Part of a small language model's weights.
Size: 10 layers, width 576, 9 heads of 64, MLP 1728 SiLU, vocabulary 8192, 37.9M parameters.
Architecture: no biases in attention or MLP, capped logits.
Training: 954M tokens, 7278 steps.
Each number is 128 + 32 x the weight over the matrix's rms, rounded and kept within 0 to 255. Layers, rows and columns count from 0. Numbers have three digits each.

# q: layer 6 attention query, 576x576, rms 0.0354, rows 540-575, columns 48-95
# k: layer 6 attention key, 576x576, rms 0.0336, rows 540-575, columns 48-95
# v: layer 6 attention value, 576x576, rms 0.0348, rows 512-575, columns 48-95
# o: layer 6 attention output (transposed), 576x576, rms 0.0367, rows 512-575, columns 48-95
# up: layer 6 MLP up, 1728x576, rms 0.0396, rows 0-28, columns 48-95
# down: layer 6 MLP down (transposed), 1728x576, rms 0.0357, rows 0-27, columns 48-95
q540:147102133127112093104136159117101130176086110109149130116123136102154165146161143098121150088091141149127107119161135120127156086132146167126125
k540:165132174118094124161091156150095151168093127118093105167102159114152126178166110106118142129098140162152145169156097125164118190148095105068073
q541:156174111173119165163098138148143129170178134148103086174130110151128170182160113137142124130105174172134108151114081141147090101135130149163105
k541:184161113138178087122132129102121162176080145132100171143206080148082172103148150159147149150158147109122153083152118069086068158100132134150124
q542:121087109154101166091107137091136139154117133104117215089171130101097126105159056112124149110177121149097169105053085111153113064129105125144121
k542:133097125101115099138109168125117118131186106076111059107124150129130084167107131113134155088087223145148111154119121149118131127090152180151101
q543:096125080163112137106127141176122114120089083148162162135211094144097088103140083167117149124135081121145119178138133194149113112124136149129082
k543:125096162175104080172055152100150144155134083087062128161151141154199162117085185143166092147166111094118134128081152090092137170121176182113130
q544:137106111147122108118114112116153157124155128134138076149117129122116115110110150086122104123128119154111128139119144112142113147155131137136076
k544:131100132151146131135106097132133094104138138155141108118148177125128178084105144086139135137150123101109141099116134083108080117102150126070111
q545:085189114162119126116091098137143135120148156113138154100137114154120136119091182165128125136155108104183171113151109101141093154098139124116146
k545:132114113127111142117139137128141141162086100136111119099114131114161118157152109114121127135114149171109060153127112161169121095096091121149116
q546:125121110153134127106122141097137115123138189148102156130142109147097108107085124147121103123169104093165158136089105105121088109113111148116099
k546:084070093060107118186118072127121097079070127162140110139091208100117112163081143142143118098141140139123112158089081146099113131121116084107135
q547:175097151097173136133151127112117103149121152134147122129160164091093152173142130082087135123125110166075124142115132123136115146161132149127133
k547:104096087133125071136125141131126141099171155074130098140140138092113149143096132147125108125127152125149137109102143099141135169138123103109071
q548:156107150098157141112145142145125149174170106139138132133102116123150156164145131064149117103135150146120114152139148086160131125140160129110146
k548:138112128144108156119119135149079165102127042088136129107106165144106093132131132133113146130116139171135106135184154173192137098138169151163090
q549:101076134075163116166154132158100096100105177109132135164092191155102132148118098115068141179133105096077172137148106107234175162175106091124143
k549:118148110120204130150162152141139124088164183148093075125131112147122047127138102133147080148220098116179115088116139098150144142120164127136129
q550:137160138130095129098121113161115175078159095127094169101123129143166110082161099154152128155083147098158134135173119141141114111117095166081139
k550:120158143106153157159145096104115129140148108142060140109112113160098146105149139102146134133136102144089158157196110146101148099118140134128082
q551:131107122113114182166159133144120109125135127120110148129147167111122131176152120104138120136151116165108126140161126132137147148149155143096124
k551:148135140179114161134093142160113124168103162119101123110071165107166112104124131125112163114132124132169091147138112144132165114160169134163103
q552:097111124091101095132087135081174156103088152161095066124143117199109126166170113167146124162210106132165148122123152135173134113161144078173107
k552:138151114105139127121123175143110163133098085181113117130133116168090135107118126141135111093159145117130136116150140088106091136152085125143158
q553:091137129128141126093102097128151168128130128128147149123134119144160165106110149133134063135159117147099144127131132115108131135124107110156129
k553:085107147054131140123092061090220111111139173096144130191179102090093076146125165166135104142142131056133134156092102088124127160160113120103179
q554:140118081137152098143102147107142156120100130153148123144134094135096117073086188188092148133140151102156142141104090132120134159143135107113110
k554:137132117079160096102165142114116117109120105133137140104151162123107172118117150148149163096168127093169147114125160111137115156120139140085113
q555:157148140121112104111091136113098108130126092082101084126078108099127147079082150188124155122146170140165162158053189109124190151131138138104136
k555:147124162116118120122122118109041111049177031146126139107112141104140142078086096118107132145088187117151100134090122158089181100070169147152127
q556:161117067123159162157129152170102136119101111131139206123135117138130099113148107144099153144043098092118140152170151112098124151114108115109144
k556:076119069097155077134181132115096139103193092154112151141121076154103162064071124200142171132170131079114174128123110117030117144115157181060103
q557:111149143139162119183138126145154102159142118134157102144162136068129106136140123074131138123119169134134098147117076153099111136099059120099096
k557:048159165105075119169097178123176121111147137134115099134233144137119141107128157152153148101123123126178174154150134124092133156127107060062160
q558:104147094090133135146163152114089109130127072153081164099057113141108116146118130141142133172091165112146173106156112129121142157149114116142111
k558:087170096093114143123088135141085128134096135218100137116114129161165177095091141198093098072120093121175208153095140111119129122155082125133143
q559:092160127138133151132150100126150128152114163134152082122111129099122157132152151126131149188108164108165112111134131178114178088151149100057151
k559:148123143185132154115145110147153143142133151183136095226066163100186182145159043111136154057048093168086152084114134104091151074098076126150126
q560:129115170123148092120168095100119123163145219132086180122110166126116130173138066132131145116157127114132146148112128135147133113094142172162122
k560:157125108129096148131088143139120135186137134087164127149098140131121138117125134122114124176130149119112099134142154138122134114105143114153123
q561:126118158077127142140132125187125063146174145134066121077115103067145088147130094139118135107171136171131137090073115151123102084125068102081146
k561:150095117144102159177134141170100128188127124142167143128128168117121115144166103107146131140137133117140130134118160136116124126140083104123100
q562:129095095143185108117150175141103144135126124189146174137123149118107167160137137102111135085114111165067094180127157165141163117122133148089151
k562:153149083103106105123147121113122137091127086137167101125170133170173117154152132164136206181112095149158076139135084161123140140115155121103150
q563:120169084186137117123124165161084097180105094159171169167168149109195148138136142064144180135085155154157113124142128116128076097076159150175189
k563:141109199137137099066065142129194071188150069116128078178128091176122137098106179184161114120129117096102153119104122073077167172131111114119115
q564:138127111130173127149137119116128108097105134150126074176138090135089123135123063120091138091127121168153126157099118160118090136170113122114117
k564:127131137140150131067083136069122088103124093164193140089110128110113113112109175143111123096152144071224117101109151121116133165141123086183092
q565:131117118113142113113120112158117146121104113111116167123082149163121122104176118117083098134094097100115124129150146086153163163137070081102136
k565:136120006062121104146110126099149160080162111176113124073139111152108139053118164138138099103155126046109140126055122138096125135074106143093111
q566:143130082107121127086067179134124176109071112149096185123155129128147120102132141150105124164188115100125108175116118121146155118118134106125100
k566:151096142142144114142124098126126149123129164139090138103124118126114153118126129137173133130152128110136118136131124133107149142133126138120122
q567:144097134088124144109107134137142121149097132086159095195128126069128097106133127115135109115084132119133113143083104132174150147130105138094119
k567:117127173130145093194096102140170109130135082076129123129095192094150193148141136063132165108100145086089092133106085131083173095133146121148099
q568:166147101105144158128217112190030164119137124137090183160152103089130137095175150145083115148063117106112174162129175127159130112082108131078094
k568:127132121143163122129123182115149119154132178154109142113179098166077179085112137175151124111207101100119152081104095084148128131102116118148118
q569:148171102091191122080150092117127106157091182148087145130108134150178159116123127068109127142151103163129099120090133060156065175146070116138075
k569:155174141175132094089139159082193137138152136114095099187138106158084082142097191183135140123079085096046130100186158117104152131091090135096145
q570:112158128115121163107092107093139152109135091128132081130134121131070094085111138186128129080106159149097105135102125145168146110110149118154159
k570:093076065143137128103121111122190091149154159168144192120129112137089144121088102113082147118133133087144120129119094104104133148104121110154158
q571:111105135114182148108134128128151152106079068087167147134058114101109108059141112122127105108137135050127155131138184163172153169111097177145086
k571:173127137119098118162147162106180137123149160099101128070090123187151121079122188133125122141096169179110148174108166151111105085140155095166147
q572:083181130117111128140179092116132132107104127130145124123134173140176162106134120104137132226101109153146131146135129144132160093128153138140169
k572:118142150181135156094129121148122120118089123150148131150125099051157193096120141094144153088121141155186179149138162136112171134145146138155100
q573:129117117131150165171071124095120124125140124136129152128206120114138149075172098143095104120187168140188099091113137120111137100104120083109124
k573:097122067081137111117152103093158106112188109177136150128108179130100140053066129155099152075133086101135184079088144148113145137089073129139170
q574:124174116160103151108148140140108108226113054153159075139111138161127162068099187116138141136079126126109121126155132119105135142067129137133149
k574:076161092060112166135104166136099127094103084093167081101129104144095199147088116122157129159060141121172066057053156093183090202104138096161107
q575:103110118094134152060161119120182125105155121110120156109101137188132090126080111161167174165092130141148193129188099075170116099139152128161122
k575:096150089173139149130134187139105144131096127099104084129091124175139163113182093105155118143127183154207159125127097086138149164130157135156140
v512:108118138169164103118127111076100080147167125095174099104044157108127177115089169139139150091155156152139123111100129156025125107115171124152140
o512:152130157204118151112157143088146164167105145107163096116148145177147131118140184080106110140088161100138054104112148168149159161147113112104098
v513:202139109109116137082072154139131127134144171099125125091137103156111131122126072127102141141177102127097139100156127132159127100136119086091151
o513:138158105114153067156149156179103078156156135177085084116111150156145091099124125183118102180072120120134152102094162109153185088161148122115103
v514:068148132105132116122075151090149117164139111149096150073122099172104121118098147160162112131116176131138121132093131118111149102085174159134112
o514:097134129159097125099105116107190156080081073110124131115100045154138137083108130131122170158158164092121177140138114127102146112171130159126098
v515:114175134073165106142128066150102112135170167085159132131087086133091116108126127083097126162091190090089126112170129139124065178122150170107107
o515:138110106117164173125128138103134133112135091152116187144138132173141130145103131164117137126108106201143126104162128164136154101127132109149158
v516:137093170197110109145109198167157127150124115104126118120087190156114141094185135124142182091080092083162120128089126135084144170079123144104123
o516:147147140155144113096085108115173134144092103107140150120138116159125154102148176120194160107126116092147125121138142146152117094088157137104113
v517:106077137039102142109176128075122090160171075089083151170176051081137107067096114155155176101142117163154152109108172089123161164115128154111083
o517:102151128173043127115123089086147081104090128146174114122150158144123150128135160095084120141104169114110136158143126123130126117144115152137108
v518:145118087104135168083096120059164139135120099097125165152114144113136106130080134094126163128131150099164122147147138096116113145108118096164140
o518:172171147088122141131173121182090090132161132086080110160157152121150059109104175125143102082077126126128130122164118187182124103076132098076071
v519:126156155162123100164188138133125097148165158135124167113157116174159106107083114114116106121100181150138126110145097161141090119139105123126139
o519:151091123092115192109143108107081126098084144123132127188125123118144184158154125148074163134082134118144184123103059156138178124178107137133140
v520:100133062149114128139186144147132184126134132111183183152148160128122151196115141113151108113188137161058149121135118158079073146106143131174074
o520:101122130122140147077165113116186163145151180119113124143152127136128129118189094130148177150173121151115096133077125106181134026121153118151113
v521:101167056119138124147165095143147093158130155140137122134179065109096116097122102103102128119117103103092087171169138211138137111169116175135093
o521:154086118154096140119093104112103095141175147154089120156170121106095144079089085122131112141147170228132152138130120160134109144131115084133137
v522:131105053137108125124098131110142164113124116114106159127103103157146078148135168156150106163132169140159102145122103143139092154141142109052160
o522:064157170149137107144167138189111132064124115128159139150119143124156102112146156134135156169089133138125142093091111074150140115136156198137123
v523:177129174154105132165075161128135156143073130130133202172134142142167093123156120156133178095090153120130130127132098168055173121129101082144093
o523:096139098124154126124101171152103183143197163120103125136123114140121136124127081115090128136178094165091126119132136116143129162137128170110097
v524:083132113144094098163096114157135194129144138145141143111124116150188162166108155105127084115214145147131103152141133185128069112125103126142152
o524:144058117075157163198104142171165176082127174111116131154145110122122127146165073097159117175188129075124106134089140111109183124157103158183140
v525:124114120101056113150107121106172103109126122122148099117148165175197132159127067132138131182129124149106163124118099081095098231111115140106126
o525:134128150113077099134173152154057057105140145102123085104092136129099145164133113131177166129128114139100119130174124106142145119118148134129138
v526:119114143189122093170181134213102102128175146114124111112094155126151159170113180089109083102138131137132174083076104230163185141098151182117153
o526:161158070117160150128113132094169099107114122154145123152169126125094155121138077064082107177108138096165112112083122091095175163142085160096093
v527:082117136150117160116158072159155118101070106121095072096069102101159147156116140145144080128109123118142136202116128137100121166125108109122135
o527:139158152132107122219150173140084131168088136140152152128152110153161126089125037060154106130132113085133134099166177208146149117164122102167069
v528:122131132144132120096137131105145125086118158128089163133130150147134096133154173133145088172124157120133182100137142211127131121042122137160123
o528:134146100146087144112128103114140049111147126105129100136120103171144158079115064110096096144119124139155104116109134108167116089140142160136133
v529:092175107099141144182112127149120154098162171067141152149151077076078118119160092168136137164152108121138189120145144143133076164124105131149165
o529:133136125140130145142143155150135107120123068137149143123106099099125099138129096106095121141145144106102127089155127147149155124111116126155105
v530:122146168126133153176132118155094151123147126085123175135138101086140116081161161088134094118098151092106123131157120205150082133097082124125075
o530:185143059102126093160128139132111041204097063148160183112208131109055181089138101169178180153163156138140099127090124122117113142110129133124095
v531:123107156134096127110104136115103171097075103129161068130174157107089163167127123137120102162120144119152124104123140148143137082103123124105129
o531:147166120181167159109120130150162104140145083096137131105116088107128117085164140132128113122087116210098111113108131117139169137130124187098146
v532:135162111106134100133202098143097120139160111150102119076127122116173113108105097158115119163128126144129119121127143101141119177154145119155068
o532:129114123134162113155159130074080025132159162141204100135091126129162133176106091167087109171075121154147120102115119169091177138134148131073221
v533:112181107113116103121118165175141144084141113144098145123072200145185111119076165139154142088114185122066123115121128144071166159128137145132094
o533:106153116127142110123136111092066028175078110078216135132126101149180123112144107113140142112063111052111097148131128153105173175143117136102145
v534:175098070130154157157114123077136141098154128143080149144125185113128122140135086148138092121145161144120200077127095123142079132155124109157187
o534:150093121140124154056104095161083097165107139149102154154061149048127092177139144134098154163137140127133154143108081096115103122141087195147089
v535:176130130099179109108105170139119154076126200137142146177122180137109100154158127163134124056185162117100143153155119121041213129160146119142132
o535:153111113144109117072130100115128177179099154158146176103094133086153126120158069061129121091143129124104123123112166128114173104103144189135141
v536:083161107135118142128206119151118146126150166121130175104125068169052105132150092068131129173120115100197141128144148096141149132133140139186157
o536:072115089130071143144175143147146168153174133165136058080157136145136122138143100149106135125120141201126123119135126097131092119158104137122159
v537:061161069145115146145173134111035113106155124157185092123147195087159151107095099115162115108106178107133157096065135164165137084136128108118182
o537:176144093108166117176135145124137042129158111149119168139111123093146117098132087106148136125083091145126097114113149064117122144156119073121060
v538:115108106113157093122115030197108120088161122094130104133160159131083155182146186149141122130153179152096151161155128189153132153102149155079106
o538:140149203110118088128161159124115107094197127126160130089126156098203115111070105113122128184095126130127119105078130174111109143093140124132138
v539:161093151147075139093125159129105078137140127140152058115137163152117157171093129103133175127143141117083115100147138146115168119113157121107129
o539:120118121157147129131099085139171151125109080098072111121074109112145114122118145141162106111080114084143104149122133206131137174126094164079077
v540:022096085113143137096158163087166154087116098087135070145158073082132131094149131112124233117122096100142130137128147181076110164141149094146082
o540:112195130127109149131112174142126152198109143152113159099153139150103129169101156119148142127174110093146146128092130105166112053138150088151089
v541:106090112130146095119152194166126131121138118095054090125095153107099096121130134145112168127137127127143162100115117163139175178124168117136083
o541:133166140140116113083162150105129084097055130126167089098134136142102169118155105131158118116142117063124106112119194105125127116090162148103113
v542:128105104130131141147110067135111141124194137145133158127160128123146087129166116119102143140158142139061133138124145164113132119126112122166140
o542:127128141104155119137169101147153166150163128115112094088150137157132153167124067102113129108171112130119175141140118135157116107126092118108147
v543:179133112111159133172068110137139081120093107114114123150108172161132116104102122161111142138118150127140134102149114136106133197124165152113082
o543:156148128152120078159177128141123123126148153127078077161151111143110137110140148192122128152108128134144127155147146101139152128121134173123122
v544:139105108145084105158167110107171107193137147182127150060069142149150164157117144144109166136167135109170137108163121162175151130128139124134154
o544:133069123140110136118107142096145170140126132105132114148113163155122132184124141093170120149107129145135133133147131087125122112142136146158130
v545:115143105122123110119135118094139137121073186138090170115158132091122126123137078110110185168125068135215146172157140111155128088150148154157128
o545:075095113105113153120125133128129120116151104102125127134141156133110145152137107133156120168150128161093101103135088101139117097109122113098111
v546:140142123137108087107079069102119107129112182110129134058097086158119140120095110140132084100117176162121099147144134143084147155103118127142140
o546:117153132133159164151119146160068094193089130113176135150100160169119103155135141079077102143142144103103148111104132117155131144114116149061140
v547:118104087169075111145109137094134145166148098082092157070142129121161143137146176136100091149142143146038132138146128120174131122093161171137148
o547:159116143150132126127111105108129116135133135150127135159130249106127122144127073167072149163090193096117129078105123184165125167160129115122158
v548:136125089081100121152086144172136097173120139166144110101092177167103112122093163170150124173126139120162135155117106137099190162134126088157123
o548:180193135133113142112164150094077086096164110128137095070141102146158154128084199102125086130116170194136074150193151145144165153125132128075163
v549:061119138149185156182177110129150121109140110108134143083140093128132139164153157111096150142154148117156129153107120146149108138121101150114098
o549:148095133133156143129125103119140174149135116144058146144160139140116120100091164140142123173195118089124089111119129178167178156174162107195093
v550:103155070153106129155131131135161103124124126094146151117116030154142123140097095152086145204134127127118110166136117075093190133106121112088175
o550:139145133115122102147150102142131171117113194079122125135168156154088123164154132204173132168115142129140148132126133132113127123165132100150198
v551:181093167166169131130116147170132135148147139079103096153156170095150078151127167143132106122113121138140161133128114110050145162140108113091133
o551:157180135149167109126153122121105129132079135155121128133102145110151109134091161104126126092092087047133090124118138165106133120138122116123068
v552:141101147143104118160069089109145108117145062141103136123164135152088120131137135139147119139155138135062092116141127181152130123097109137147146
o552:147183046161118112109108130148124106174062140105152151123091165082158134192164144133157080127069100022124166141140108125121175121101114138090136
v553:129143103117147140147206138135119130094106142116100106091095117153105159150102118136100098152070072132112151097176128104086089105089108142114134
o553:091133118124124114111172124166137137106108116136196098137085124149126152121158110142054151093100117173137119158152104167132119171110103118064154
v554:123102138113158117114144134158101095116138203059162147104084131075113179147126146093092144117145122140139120166152141187197125102106186158193092
o554:061087167077151196059087118125165134157146119141141141151182146131107120147186164089163157125175136159114104112080142132153092070114102140161099
v555:111180145113188120133182155157140102094100059123139106185094129154123136127125117061160121151100091134181223121108111077117120044129107172084152
o555:149146098082125117142125112125110072092112197135185119104081145145163141109138077144158157125102091117159133139129083157086111192133118070152144
v556:097119145162119121161255170148126160106106174118140044179136154112147133130099125115154152074135140178131145171109132136102156049108077150115105
o556:153136163091137139129108123148140186080117185159109110164179058137160145139133085082134119109170090146093116181145107170193087093144156139088106
v557:147094161180104086147143163151097137106108104128076184163162149173113135079108146105117107111158181176100100075134130129171106106116127077152174
o557:201065098161160145126094140100119076167105105114124159127073176067188118131146150133119119162065153118130179193135121083109087156144091134168149
v558:106130083083156121144119113111126086111143129139161062127094070091131126146140089115133115122119072127123141141166121147131089107149139143112105
o558:139147118120120134128135107129152148109215139130118111133124139094115142124154066118069112157123144239125116087109104155121131134133138139110164
v559:161126111106159133075138152078176099146107199150088135132149130120166125173125129119166126138094130138139116151186094119157161093148118123086090
o559:128151133171112096147091073117140104082145113137109054137107102106126129080113068126086089132127110157152093080097132122151160093134152139107098
v560:088117111122086109117129175110179123117138114132133066133142199151153175104100145119136104095133216126096198184124111113148157186135160133125088
o560:116143094145135135127153177126060107157131148086109128127144093086101121129134096136153159120159097113121138086168112193098152141159161125144096
v561:112107201130150131113105148145088111132067131142107140140128186131143137111181119121099144158166090149078097169083097152173140164137149099184144
o561:145141102120128084120076078083100094143167124122116150106167162115105163148100128094139152104171139189173143114112166151114126158100133126134145
v562:158121155184140118142143114164095134084134163081121167126089121091136176081154157113127114121139111110109125092163109192103106174169105133101113
o562:048153106099126132105132105094136134145125095139182119177136137177107133115169102075170116139139143083102098086098152124079089122144106111079110
v563:053135073127067157154127110090093136137141114103151178131165091080142168144072095113096114189141099130095072103101122172149133090068152149086161
o563:210128148135187131170142156125110096107123165088178120136140176108155131148145148088193102148100141145159105087141119101155121101149089102119146
v564:134146168139096097131083074114138123110120053130136123186102179165063139171128102164154121094102104122073113105106151098140151106105101188111171
o564:125163127115169096118161093116077142131071125100142118139109125128141135112122163157173112115110118100144148138187112147154103144089132107082128
v565:161183150140114101169209088180109147076097167087118180062079150146125169122166165144169062131136092125137156122111081189090135153143140119100091
o565:122115074140149087129157168166127131123103167175153099135093130091142183167157131134209141167201137004137070093135092091124103196126171118085128
v566:128166100121144078136189145176133115151157129127123139084113140137132127105117139126129099153107146136146159149117120133070085155123127152089148
o566:139156130167146108158098206122122129128059156121187082155125142153158113128164096138092147112131152032140140089112161149101154118123154117100129
v567:165127171126132140126129086115109149117094072077116113061094196105116151134111165176122117117139176119067130126126154129095145136126115144130119
o567:145084175185135152133179138130082123149060178122149090088089116097126122120119127095083095078130103032067075106081149146209141161133139127099106
v568:176095150157089117175076099162164094143164099134140125082110191109121147149154153140145141145164079094083123068128104175130173158094141127083138
o568:127162117187158091112095159098119188108160172074124115089130127136161146150110163166173131138122124129170120112114148056105158099117144114139093
v569:130142130137179133174074134176118104116134091135107141079123165143087130086137153128175085123134117146085106111079149176148103115114154161131144
o569:079116106139154076105104130083153122114067116136172166149117116155191115142151155117140148104126137073137117128108121141116091107134110155101094
v570:099150086152110133170099146135164131126129160116131147090147131167131143132121110150085120166137178124154174174154126127087158109165143146110125
o570:096058148095167079117188153138122147109138131117088147066162113153158096101138086130117084101133128187112185118163119076163128142066151072088153
v571:135144127207197083131128156203086158088138102117087061113080190090141151107074117120124140097138115116106121142139122127103135175120162138066096
o571:122185155116135090168170133099145081153093111133191132109163141149074153101180157142143158125130098042100047098149147102090146119094125142125131
v572:161107088137124166085100160159146140167161097102079134178135180116138103133094175122140117072124174092154161156136114159157157050119123156162133
o572:124125114123134165074142142180137116127086058131114170155122098131178167096111098132144088133077148024174127101106104087164136140159109137045095
v573:092156161160180101140189159151099107120173114123109068106117115126146150134100113096164133049125114130158125168064126142147130102118082177110120
o573:118161144116121153155123128118132065162093104188156113137130095129160127109126059080146119119153066125183110123141148141158154142140155137106069
v574:123106075126114098150161120156133131133138163122107183242072195107151077152122110086133164101115121113177193137148092121130138104159128134141112
o574:177118128113085141097117120188090128134144106124113082180133139137143151097137086143115138129094075117134140121170095150130070125099088157114105
v575:162086123090063151105074085098114163116145136143165154119136141119116119129166134219104108187129138153122156089144104138128140159159143131116114
o575:135115145152165164121124153120144113136189117115095109135130110072151118121104136136104116127146139240120132126136142081125146077116147151169131
up0:149150146148102143131163124090099109092094091141134118135118169140134148161122126088121084127107116116078105105125099137127157152158093135097120
down0:149093113146119121163121104121154182168129159097129095092197130099094116125080146157144145108106104136171134138138169114072094125070133118167043
up1:095178125107088119049104162118151094126117157165137063124096142132156090136098139170102111077125114159146144106130150065137114119154195088129137
down1:113182121147162110129158087162129111111118104136131129127119143086080086197165095123071121125155070113123089132162109152096100162156105157135140
up2:139117117067158179139106093138147159163112130171108143135137139126194082122136097142113085171128110114119124128151140072152109186107133102170072
down2:099104074172150099125138123170102132133208106104164185139132127064104145125094137145140130094139133131127118162151136078116184068108109161117161
up3:124127124095130123146155124122113110079081156145170100181097155093120183158089166141079121121146094090140160102052087081141159109087116136079124
down3:172088157176168115075140133157124101145123103135094143101143067153144133109153129140163117103063169163119168107189175123131110136079146112128148
up4:183088127163129092094148086050112151104101117179093128141146108170143055101065187190092053166145078098077117119113088124133138157138036122144194
down4:101092145097016154115118081105083161134090103113075155159114133151117118107155168144103083116122160106134091197084098099136093154143142130157117
up5:134136136167154129130110139134113117120105080153129144105102069189139085171152097152126179144177085079163162160169125177135162134101176122160068
down5:159113092106087116084127145094114148194167160115147103108100127088144180129119139099125094132067200145120093133123114098132080157163121148102193
up6:134170099135100143131116077052109064189142087108124109139163160116167115133130176098083130174086088148206106159188150128089073143116138149158067
down6:159176133183115083105159148165103161097097194074195139129182084095114129108161152056098122150117144123149143077046139117187178180147174157172173
up7:114077119110103146163168103121105122161139120135173111124132160155160160135118117109113160078146147167131137114014133159128122097154123088141123
down7:159170115142131157138160100102154088076174107113147111095092096142138136122118168125136107151124099042177080156174120141181124132158071124123161
up8:118102124145118078119164092144138123064081081140104102165106146158107093145105140226110129101151170136115146166107059131101161124160104149116132
down8:099096114126146111161109181158157109142150123107104155143153138083153092146127051125062097150150166151089095045103209122114123114090126152141158
up9:129067152156098143101138123102160091106137142105164139122072139130184101146144117124139092138163096098147110136139119118169109134161041131155139
down9:119171072081159123147109152132087183166121166194105146101127107066087127123122174119113108100118169109111126133104130178111138115138182147058115
up10:107104139165113103151112123054166091118121178162124115156121142173162160182146153109161084178132128091082243133154083094161150131146168137108113
down10:096128171130142080149121184132134098138098069095104137131130081117077066101105105159071147125089119219142014106135157092082099139119119092145129
up11:111111116200167149125099138130124122159110138084125172149047143148119132081170162118105102132206109092087150089081094101129126123097100114124126
down11:155140146113161072099116093141122139166091177188131204135144155132109149152123096106139134111117097143189141134123166096072064124097147151134121
up12:035115127192121087118138115108151171087130113175117137132112121141158047090104138167136181118166118137122160116143145123117153142174114142125153
down12:196127127112158123168155107136161138161104137037115158072092196148094155185121069132124159084067113111120162157098121144130146093098131110116073
up13:120107091092123134094127146172190149144111126171124104087132152121132092192185085171133164116126109122153183148145074129143115144077151148106086
down13:188131135147093146143086124178106103085130125167105172183139116120155147128118101045088057120198121096150080134135179135131113140161106140078186
up14:167146043110156111102121160113103116125088135132126124120169180191097054127091131148072093161165114138124078144134085151133103186129117086059139
down14:171086196137092104125130093098085126123154137158149156129093123107112178102135099115159143108136166139170133103126131083129103101130100143172116
up15:078129159166111103122101119105095109181110210116123106177106151135188095097114188128074148134134167164142167148148120066119101211179100157116138
down15:139182101161118102158114158127140107168149184132180162094145122084126105132149082127102149095097113127154166171118118134159091150179151096150097
up16:149131116156128120181087145132134123144120167132155147146138112171090158092152150073187156138122099112145189153101087158150097130160130138162094
down16:066100168130143118061143121085111140101062064131128172165132191145104072167137122142090106098152107129105050119114171099088176119123155099102118
up17:114129104156067106105148074134136102158141082153152136175147134142205219146124108116085155132175118086146130102112110040174135126091129109127117
down17:136151129110159095105159146173217168129123138119127123107120087131104157143227179119114116138121111102067129043100151116159076098168143071128092
up18:160105135125123048152098087045128079061081158093139060138141099131124094111119179116123098151151161124149173136108115091166155126116105140184099
down18:106197150158188101106180107133059141106168189111131157145117109092127120124084061150110120118156165103126149121105100086104124188129092088097141
up19:081121121170117114171119127128188117107169177111155111131182093182146107135119134117174144117139128164135165127090118110076133135093117117168095
down19:177075111129158103121132138124127147105115141141114161087054166109107178181119129108126107115118192120144182097111167111129149161146167150179136
up20:157085123131118079152140086134152125108104067175133151104141114123157145174139119036172108183167073076108095063149107181098136144123130095112107
down20:111171116137086163137153094093103087121075187085104172175123159159121109136100177162110165127082096138132080140096201097173128132111142132164096
up21:145108120174125144110132088104155112145098148121064205149101154098119134094135125094131154123103117144152107107099138075167167115137110107126064
down21:139156134101097112120088133153179148098142114117127098137149131149086163087113128159122126097105124091106129156141105159098085152153182160095159
up22:094206112148155138097190090112170088088117156101141139145133116155143109120141142126140147198127123119124114142126176111111144172117176142135139
down22:094109148114134076131136155134101150142181154112105109108132123112091177133097131159103061089125150191157144168150128157105134124103080099151122
up23:112109103118158141081158132175130126156107118094113130148137109131123061169067204102174089189158171148130129113058118128116133123088092073167168
down23:158143114147084129137098081191137139135162113124136099104193106116145096079186117154060118174113092069176085108105046151183095113206102171139089
up24:137145146093123110161086155128112111148113148125201083090136075175124151124078158165141156202146173100114155154134161066110091166120091073111156
down24:126125141157088155124210119149052135166124175114143147198115150057130129068135113161092097117157153117063097121123054117116158159136138146119189
up25:121163150184157120144132122161195109120137098152082139172165149173126079188132127126111115139135050121080171142109169093133137179108101120139153
down25:135151118136155158160169081134110156123068137091165141108144133170165104068088155115193169146129178139072120140093105117119129080160120063093097
up26:090102117155157153082155178161115149125196157089148117135111118144148154145166085144174104122136153121047135121082143138189100150115129120136110
down26:115121115097098107132172063101155142165109133128155143131113103063133161139121159121080068058139124148179137107130104098144103150134100155096172
up27:096162137104164120142156108136118115105161126119116105146167136110108151133062160168125125046166205082130119073079076128120079122135040175142152
down27:135138144089114169102114143110167129118113071158114121134120124094077097128159129122079174185085083180142151172106111141120103172169219105133152
up28:158097091082156137133094096111169144049137096131129056136147156163160070108099108162114124073146130132110087101055138113098108115120111131169105